config.yaml
parallel_block: false
init_std_o: 0.0271
decay_shape: "sqrt"
batch_tokens: 16384
dataset: "wikipedia_en"
Each number is 50 + 10 x the weight over its row's rms, rounded and kept within 0 to 99. Layers, rows and columns count from 0. The size before them is the row's rms in percent of the matrix's.

# layer 7 MLP up, 384x96, rms 0.134, rows 351-383, columns 0-47
071:49 44 54 48 53 56 57 40 64 60 61 50 44 61 62 50 59 62 59 35 25 56 44 63 47 51 44 66 44 58 62 56 57 30 49 53 65 55 41 55 40 52 53 60 49 58 70 58
095:35 48 54 44 52 68 48 49 63 53 38 40 55 51 54 52 61 52 48 61 51 56 48 38 43 55 47 41 43 32 42 60 57 28 45 56 40 40 43 52 73 41 52 37 45 47 48 64
088:47 46 64 58 52 32 52 51 40 43 59 49 41 50 56 61 49 22 50 47 48 49 55 46 29 32 40 43 76 46 38 57 57 48 55 58 45 43 56 54 31 68 51 63 48 58 35 54
098:63 46 44 71 74 37 61 53 50 37 41 50 64 43 49 55 76 24 52 53 41 59 51 47 43 36 50 51 65 46 44 50 35 52 61 57 50 56 27 28 50 57 56 50 41 59 66 48
109:59 44 57 60 60 55 65 58 59 44 50 51 47 59 40 34 35 53 44 47 25 53 55 40 59 43 51 50 42 38 52 36 48 45 59 50 35 51 43 56 67 35 70 43 48 42 49 37
126:51 31 67 40 50 51 52 72 59 57 34 42 48 65 44 61 46 45 56 44 50 38 43 59 56 57 42 46 56 55 62 39 50 43 43 54 42 44 53 30 51 49 57 47 60 33 38 43
111:53 51 49 52 47 43 45 61 57 47 38 47 41 61 57 53 44 56 56 49 45 39 55 58 60 48 64 51 62 46 47 43 56 42 61 58 51 40 38 49 41 56 46 44 53 41 63 70
091:50 63 48 44 51 54 57 60 41 56 43 51 43 42 56 59 38 58 44 62 66 43 68 56 43 45 41 33 55 35 55 42 58 66 52 59 51 50 46 44 42 51 47 38 62 53 33 40
086:53 44 52 52 68 60 53 48 48 35 57 40 29 59 51 29 45 49 48 65 48 71 62 49 41 51 47 45 37 45 48 57 44 62 57 56 50 42 67 35 34 54 55 60 58 58 52 58
088:69 45 36 51 33 56 60 49 55 42 42 70 39 48 40 59 40 42 50 37 52 61 31 47 32 39 65 65 53 39 56 52 53 49 62 46 46 47 23 48 61 53 71 49 51 42 61 60
096:48 54 57 62 58 60 21 35 61 45 44 64 51 56 52 52 37 55 33 62 65 31 33 60 61 42 49 47 32 43 52 58 48 54 40 33 57 54 54 48 50 34 47 53 54 46 56 66
090:50 56 38 70 44 51 28 63 52 68 45 54 38 58 62 61 67 47 56 48 46 54 48 42 51 50 49 59 55 24 48 53 53 29 42 60 54 45 49 43 45 37 39 65 57 40 41 34
100:43 54 48 48 53 53 60 59 60 57 57 49 60 43 50 62 55 42 45 60 46 52 62 45 38 47 56 49 63 42 56 60 49 38 26 64 49 71 48 41 44 50 52 46 72 53 45 44
084:58 46 48 69 38 50 55 55 62 42 33 53 36 33 42 41 67 39 47 52 41 52 29 59 55 43 60 69 61 53 52 51 49 38 43 55 42 54 37 45 28 39 50 49 52 44 47 45
096:30 57 43 58 39 46 83 49 56 51 38 50 33 40 49 37 36 45 59 43 49 34 35 40 53 44 47 47 55 39 39 47 59 54 51 35 51 40 46 60 44 43 41 40 45 40 52 60
098:35 38 56 49 45 35 36 57 53 45 39 56 59 58 58 63 64 25 50 55 49 53 45 50 54 61 77 46 55 43 52 47 49 44 51 60 49 53 31 44 44 56 57 53 56 57 35 47
111:30 61 30 38 64 35 56 54 50 62 41 45 48 71 56 36 56 37 50 54 46 31 41 50 53 52 59 57 38 38 54 23 57 45 59 46 30 44 63 46 42 47 57 43 39 56 53 40
103:63 70 33 44 57 57 57 62 44 53 35 47 59 45 36 50 48 46 56 38 58 68 56 36 49 45 44 42 56 41 54 50 69 75 26 51 53 45 47 55 46 46 42 63 55 80 62 70
102:50 48 57 66 59 53 44 44 62 52 45 68 57 52 49 40 46 37 50 52 39 42 46 57 47 41 60 57 51 45 37 43 39 56 29 61 50 37 57 39 30 42 58 77 51 35 49 45
103:41 27 44 49 33 68 38 52 53 40 50 35 56 78 41 55 40 47 24 63 54 53 39 61 55 78 33 50 42 42 43 52 47 43 37 34 40 56 53 46 50 48 54 39 51 43 55 46
110:44 58 50 69 60 56 45 43 54 43 25 51 56 63 36 34 52 48 56 45 42 52 61 42 51 66 46 58 59 49 39 37 38 58 45 62 51 63 57 52 42 55 50 42 44 42 61 47
102:63 50 23 51 45 57 72 57 50 43 40 40 38 54 61 49 52 54 41 36 66 53 46 56 54 38 55 57 35 36 52 56 46 53 52 56 39 65 64 33 54 29 60 54 52 44 42 46
091:63 53 49 67 57 44 36 53 49 50 67 52 43 65 44 47 49 43 47 52 64 50 45 50 51 47 50 58 61 41 57 60 48 45 30 37 74 47 37 45 42 57 34 36 56 33 50 44
099:62 65 40 55 43 49 49 54 29 30 45 60 31 47 58 60 44 24 40 43 63 45 42 67 43 58 52 57 53 34 62 53 64 44 49 29 50 54 39 47 53 41 58 64 46 42 53 38
098:38 34 42 67 57 51 53 31 49 43 49 51 69 61 46 29 55 36 47 43 67 62 54 41 54 54 55 48 67 44 48 64 58 46 60 43 69 53 57 50 61 31 56 43 39 36 73 55
087:63 41 71 48 42 65 44 63 58 58 41 52 47 48 60 50 35 21 46 32 48 45 51 43 51 42 50 50 53 54 63 52 61 40 45 47 54 70 67 54 67 51 46 33 48 33 41 29
106:45 65 51 43 55 53 41 64 74 62 38 54 52 54 51 49 53 65 50 52 47 50 50 48 50 57 34 44 64 57 46 41 73 55 47 40 48 58 59 57 54 54 53 51 48 68 45 44
096:37 42 49 55 56 36 49 74 18 38 39 50 50 65 56 55 42 47 64 42 48 43 42 58 46 57 28 54 38 41 54 52 55 51 45 42 48 28 65 49 49 52 39 48 68 38 45 59
100:50 49 60 58 51 39 42 51 52 28 47 49 58 63 41 74 58 51 44 40 68 48 57 54 57 34 59 45 33 54 68 60 57 48 48 65 51 27 56 54 39 39 66 46 41 51 49 42
105:40 61 48 66 54 68 40 57 45 40 39 43 49 57 43 42 49 48 51 41 70 38 59 56 65 65 60 45 51 35 49 44 35 60 25 59 24 52 40 60 43 65 50 67 61 41 42 48
110:46 47 40 69 39 61 52 40 47 49 52 44 60 53 62 48 40 42 59 56 43 37 37 58 55 44 35 54 37 35 45 54 45 55 31 51 40 34 37 60 53 49 54 38 52 52 50 42
084:57 59 66 63 66 44 38 41 66 61 65 36 46 50 61 57 47 59 51 42 35 64 56 42 53 47 55 61 48 57 54 58 63 39 30 41 56 39 48 53 45 41 43 42 46 36 49 42
093:50 50 47 40 44 56 78 34 46 46 56 36 60 55 41 53 53 68 53 68 44 41 52 51 51 52 40 49 51 36 59 49 40 41 50 51 66 37 54 48 31 48 51 41 41 45 44 55
# layer 7 MLP down (transposed), 384x96, rms 0.0801, rows 351-383, columns 0-47
084:47 62 45 46 51 44 63 61 46 58 44 38 60 18 36 50 46 44 53 54 49 51 40 52 53 50 45 57 52 47 51 67 47 47 48 51 48 39 47 59 58 58 67 39 48 61 44 50
092:60 60 69 62 53 68 32 52 37 49 59 49 31 65 48 74 67 43 50 51 58 69 58 54 26 31 59 49 50 46 46 42 46 43 46 58 35 72 61 63 64 58 51 46 34 60 41 52
111:47 44 36 63 60 56 47 44 42 54 55 44 58 63 53 58 57 43 64 31 53 61 46 39 40 55 49 40 46 54 43 43 47 65 53 57 48 67 61 58 60 62 62 63 52 57 60 61
099:53 48 60 36 37 58 60 30 80 53 36 31 59 53 43 53 40 61 46 55 60 54 44 44 55 39 55 59 46 51 61 66 39 50 55 77 50 67 50 32 53 63 56 55 40 63 60 53
099:47 55 56 54 53 55 48 34 34 69 56 55 39 58 66 65 50 66 65 56 45 52 34 32 41 44 60 36 40 36 55 54 58 51 40 56 61 50 32 49 66 48 58 35 47 44 53 64
098:59 50 55 84 38 60 52 35 54 44 73 43 33 62 41 50 50 56 56 61 67 55 61 63 59 54 57 49 59 59 38 43 49 46 45 49 40 60 33 40 49 50 43 38 47 42 43 48
101:49 43 68 54 66 53 49 50 50 45 48 66 48 26 52 40 50 44 64 52 54 57 48 33 40 49 53 46 63 36 45 43 47 41 47 51 33 54 32 56 53 56 27 33 46 34 36 61
095:40 58 57 61 36 67 54 75 43 50 30 38 57 37 65 46 49 47 36 50 57 36 39 55 60 52 45 42 45 65 30 52 62 62 42 56 38 53 73 55 51 40 72 39 40 50 62 53
089:72 51 44 37 56 30 48 56 55 62 48 56 49 47 35 42 48 51 41 65 48 57 61 45 47 39 47 49 61 48 36 50 53 42 56 44 58 53 37 44 49 56 66 39 52 43 47 44
081:47 61 38 46 44 61 68 57 37 57 40 46 50 44 42 38 41 52 37 57 47 31 70 61 63 47 52 51 52 62 55 67 58 40 48 49 57 64 53 42 37 50 52 33 72 41 51 56
104:42 43 65 53 26 32 55 48 57 47 50 51 67 52 44 57 65 39 49 27 46 55 54 53 41 49 52 47 63 70 66 60 44 78 53 45 68 56 63 44 46 57 58 65 49 45 48 50
113:55 35 37 49 47 48 36 57 68 59 33 55 26 30 41 64 53 28 62 52 51 57 41 34 46 40 44 47 56 47 50 40 53 46 55 53 67 40 53 53 52 51 51 50 61 40 42 41
097:45 61 57 38 41 44 62 55 38 54 56 51 60 45 45 50 65 52 37 41 45 47 46 58 66 48 38 67 40 64 59 50 39 63 58 59 52 49 34 72 66 42 57 39 49 59 54 55
095:52 51 48 46 50 56 60 42 52 66 65 46 56 08 43 66 35 38 54 47 58 36 56 65 66 48 54 46 36 71 70 56 42 60 55 52 53 39 49 52 55 50 44 61 53 32 43 53
065:56 38 61 49 39 56 65 47 51 63 60 43 58 69 49 61 42 60 57 36 53 69 36 35 44 39 60 57 59 54 53 40 45 44 34 69 45 55 57 47 28 45 35 59 65 53 54 50
103:56 41 40 44 53 74 54 35 39 57 41 52 56 50 60 46 59 38 60 48 62 56 43 27 36 63 53 27 43 74 42 39 40 51 36 61 61 69 47 51 55 66 50 50 52 51 48 59
113:36 27 39 61 55 32 57 43 60 50 46 59 75 65 55 48 43 54 43 39 36 46 55 49 43 45 36 44 54 43 44 65 45 52 68 34 51 41 61 51 50 46 38 51 51 42 64 47
090:51 58 76 55 35 71 44 53 41 64 65 42 54 68 40 62 37 46 45 44 40 47 53 61 46 44 54 52 44 49 53 63 36 42 50 35 56 45 32 51 51 62 53 47 58 47 69 37
121:43 41 59 46 38 47 64 43 53 60 45 40 57 10 48 48 44 37 46 47 57 51 63 34 51 52 31 47 50 39 63 61 51 46 27 53 67 45 54 37 43 45 47 62 51 46 55 60
107:48 48 63 40 66 79 52 62 60 49 55 69 41 64 52 41 55 57 35 53 54 62 56 60 50 45 63 50 46 53 35 61 49 56 59 69 37 46 57 37 56 44 56 60 52 35 64 58
095:51 48 49 65 44 56 63 48 66 59 55 56 44 78 49 72 39 65 56 51 63 53 48 54 65 61 62 66 50 36 36 55 59 33 62 59 51 45 54 42 75 52 48 43 41 48 52 44
098:55 46 37 61 65 31 51 34 58 56 38 56 53 70 50 48 43 61 46 43 29 61 50 49 45 54 62 51 60 62 59 45 55 54 40 39 67 53 60 53 55 50 61 43 50 55 60 64
096:57 52 50 46 43 62 47 58 36 47 38 49 45 37 49 42 49 51 56 40 53 52 39 61 53 51 53 46 65 56 59 57 42 67 58 35 40 38 62 58 46 56 54 62 60 51 46 58
093:60 49 31 46 44 65 43 25 57 54 60 49 47 50 56 53 53 44 37 67 63 59 53 45 49 45 64 28 57 51 55 48 45 41 45 64 59 36 50 58 45 55 47 58 51 47 49 45
091:31 43 46 55 54 55 47 51 47 47 56 69 37 35 46 53 47 62 32 57 63 42 44 35 46 66 46 49 41 47 16 58 52 58 55 47 43 44 47 44 41 42 45 54 67 46 49 44
087:29 50 41 36 42 40 56 46 38 32 52 39 61 52 54 54 66 45 49 36 53 41 59 45 43 38 55 43 51 60 50 45 57 36 37 45 65 38 60 48 34 57 63 45 35 57 38 72
097:53 62 49 47 49 58 26 52 55 57 53 62 30 32 57 38 46 67 42 65 48 77 60 56 59 63 36 54 47 45 41 38 57 37 49 55 61 53 38 56 59 48 54 34 37 51 45 40
114:41 53 41 31 43 57 51 72 63 49 67 40 51 67 46 52 55 42 65 38 57 55 42 44 44 48 66 45 53 47 49 44 35 75 46 43 57 41 55 53 46 58 41 66 40 73 37 46
107:46 50 44 53 42 62 32 56 40 62 43 50 46 44 50 46 39 29 44 45 48 61 46 48 53 60 45 45 52 50 23 47 65 77 39 47 46 58 57 18 50 59 38 47 49 37 39 53
092:42 51 59 44 39 55 43 34 43 50 54 51 47 65 41 34 30 60 28 51 42 57 51 49 32 35 66 46 57 71 47 49 48 65 62 32 47 49 49 52 62 62 46 55 59 41 49 49
071:58 46 41 71 43 49 30 33 52 58 60 43 53 64 35 52 38 59 36 44 66 59 53 55 36 50 49 58 50 49 28 63 49 46 40 50 60 54 35 55 43 47 37 52 51 41 56 43
122:49 46 48 44 51 48 57 56 50 62 51 48 63 15 53 37 49 39 43 64 56 53 45 38 57 55 40 50 36 46 56 56 47 55 56 56 57 58 57 48 40 56 45 63 56 55 60 43
095:27 39 54 41 53 54 53 53 48 59 57 33 73 66 51 44 44 65 61 54 43 42 58 34 56 49 54 61 44 54 57 57 57 40 49 56 52 44 35 57 49 38 49 62 40 51 49 57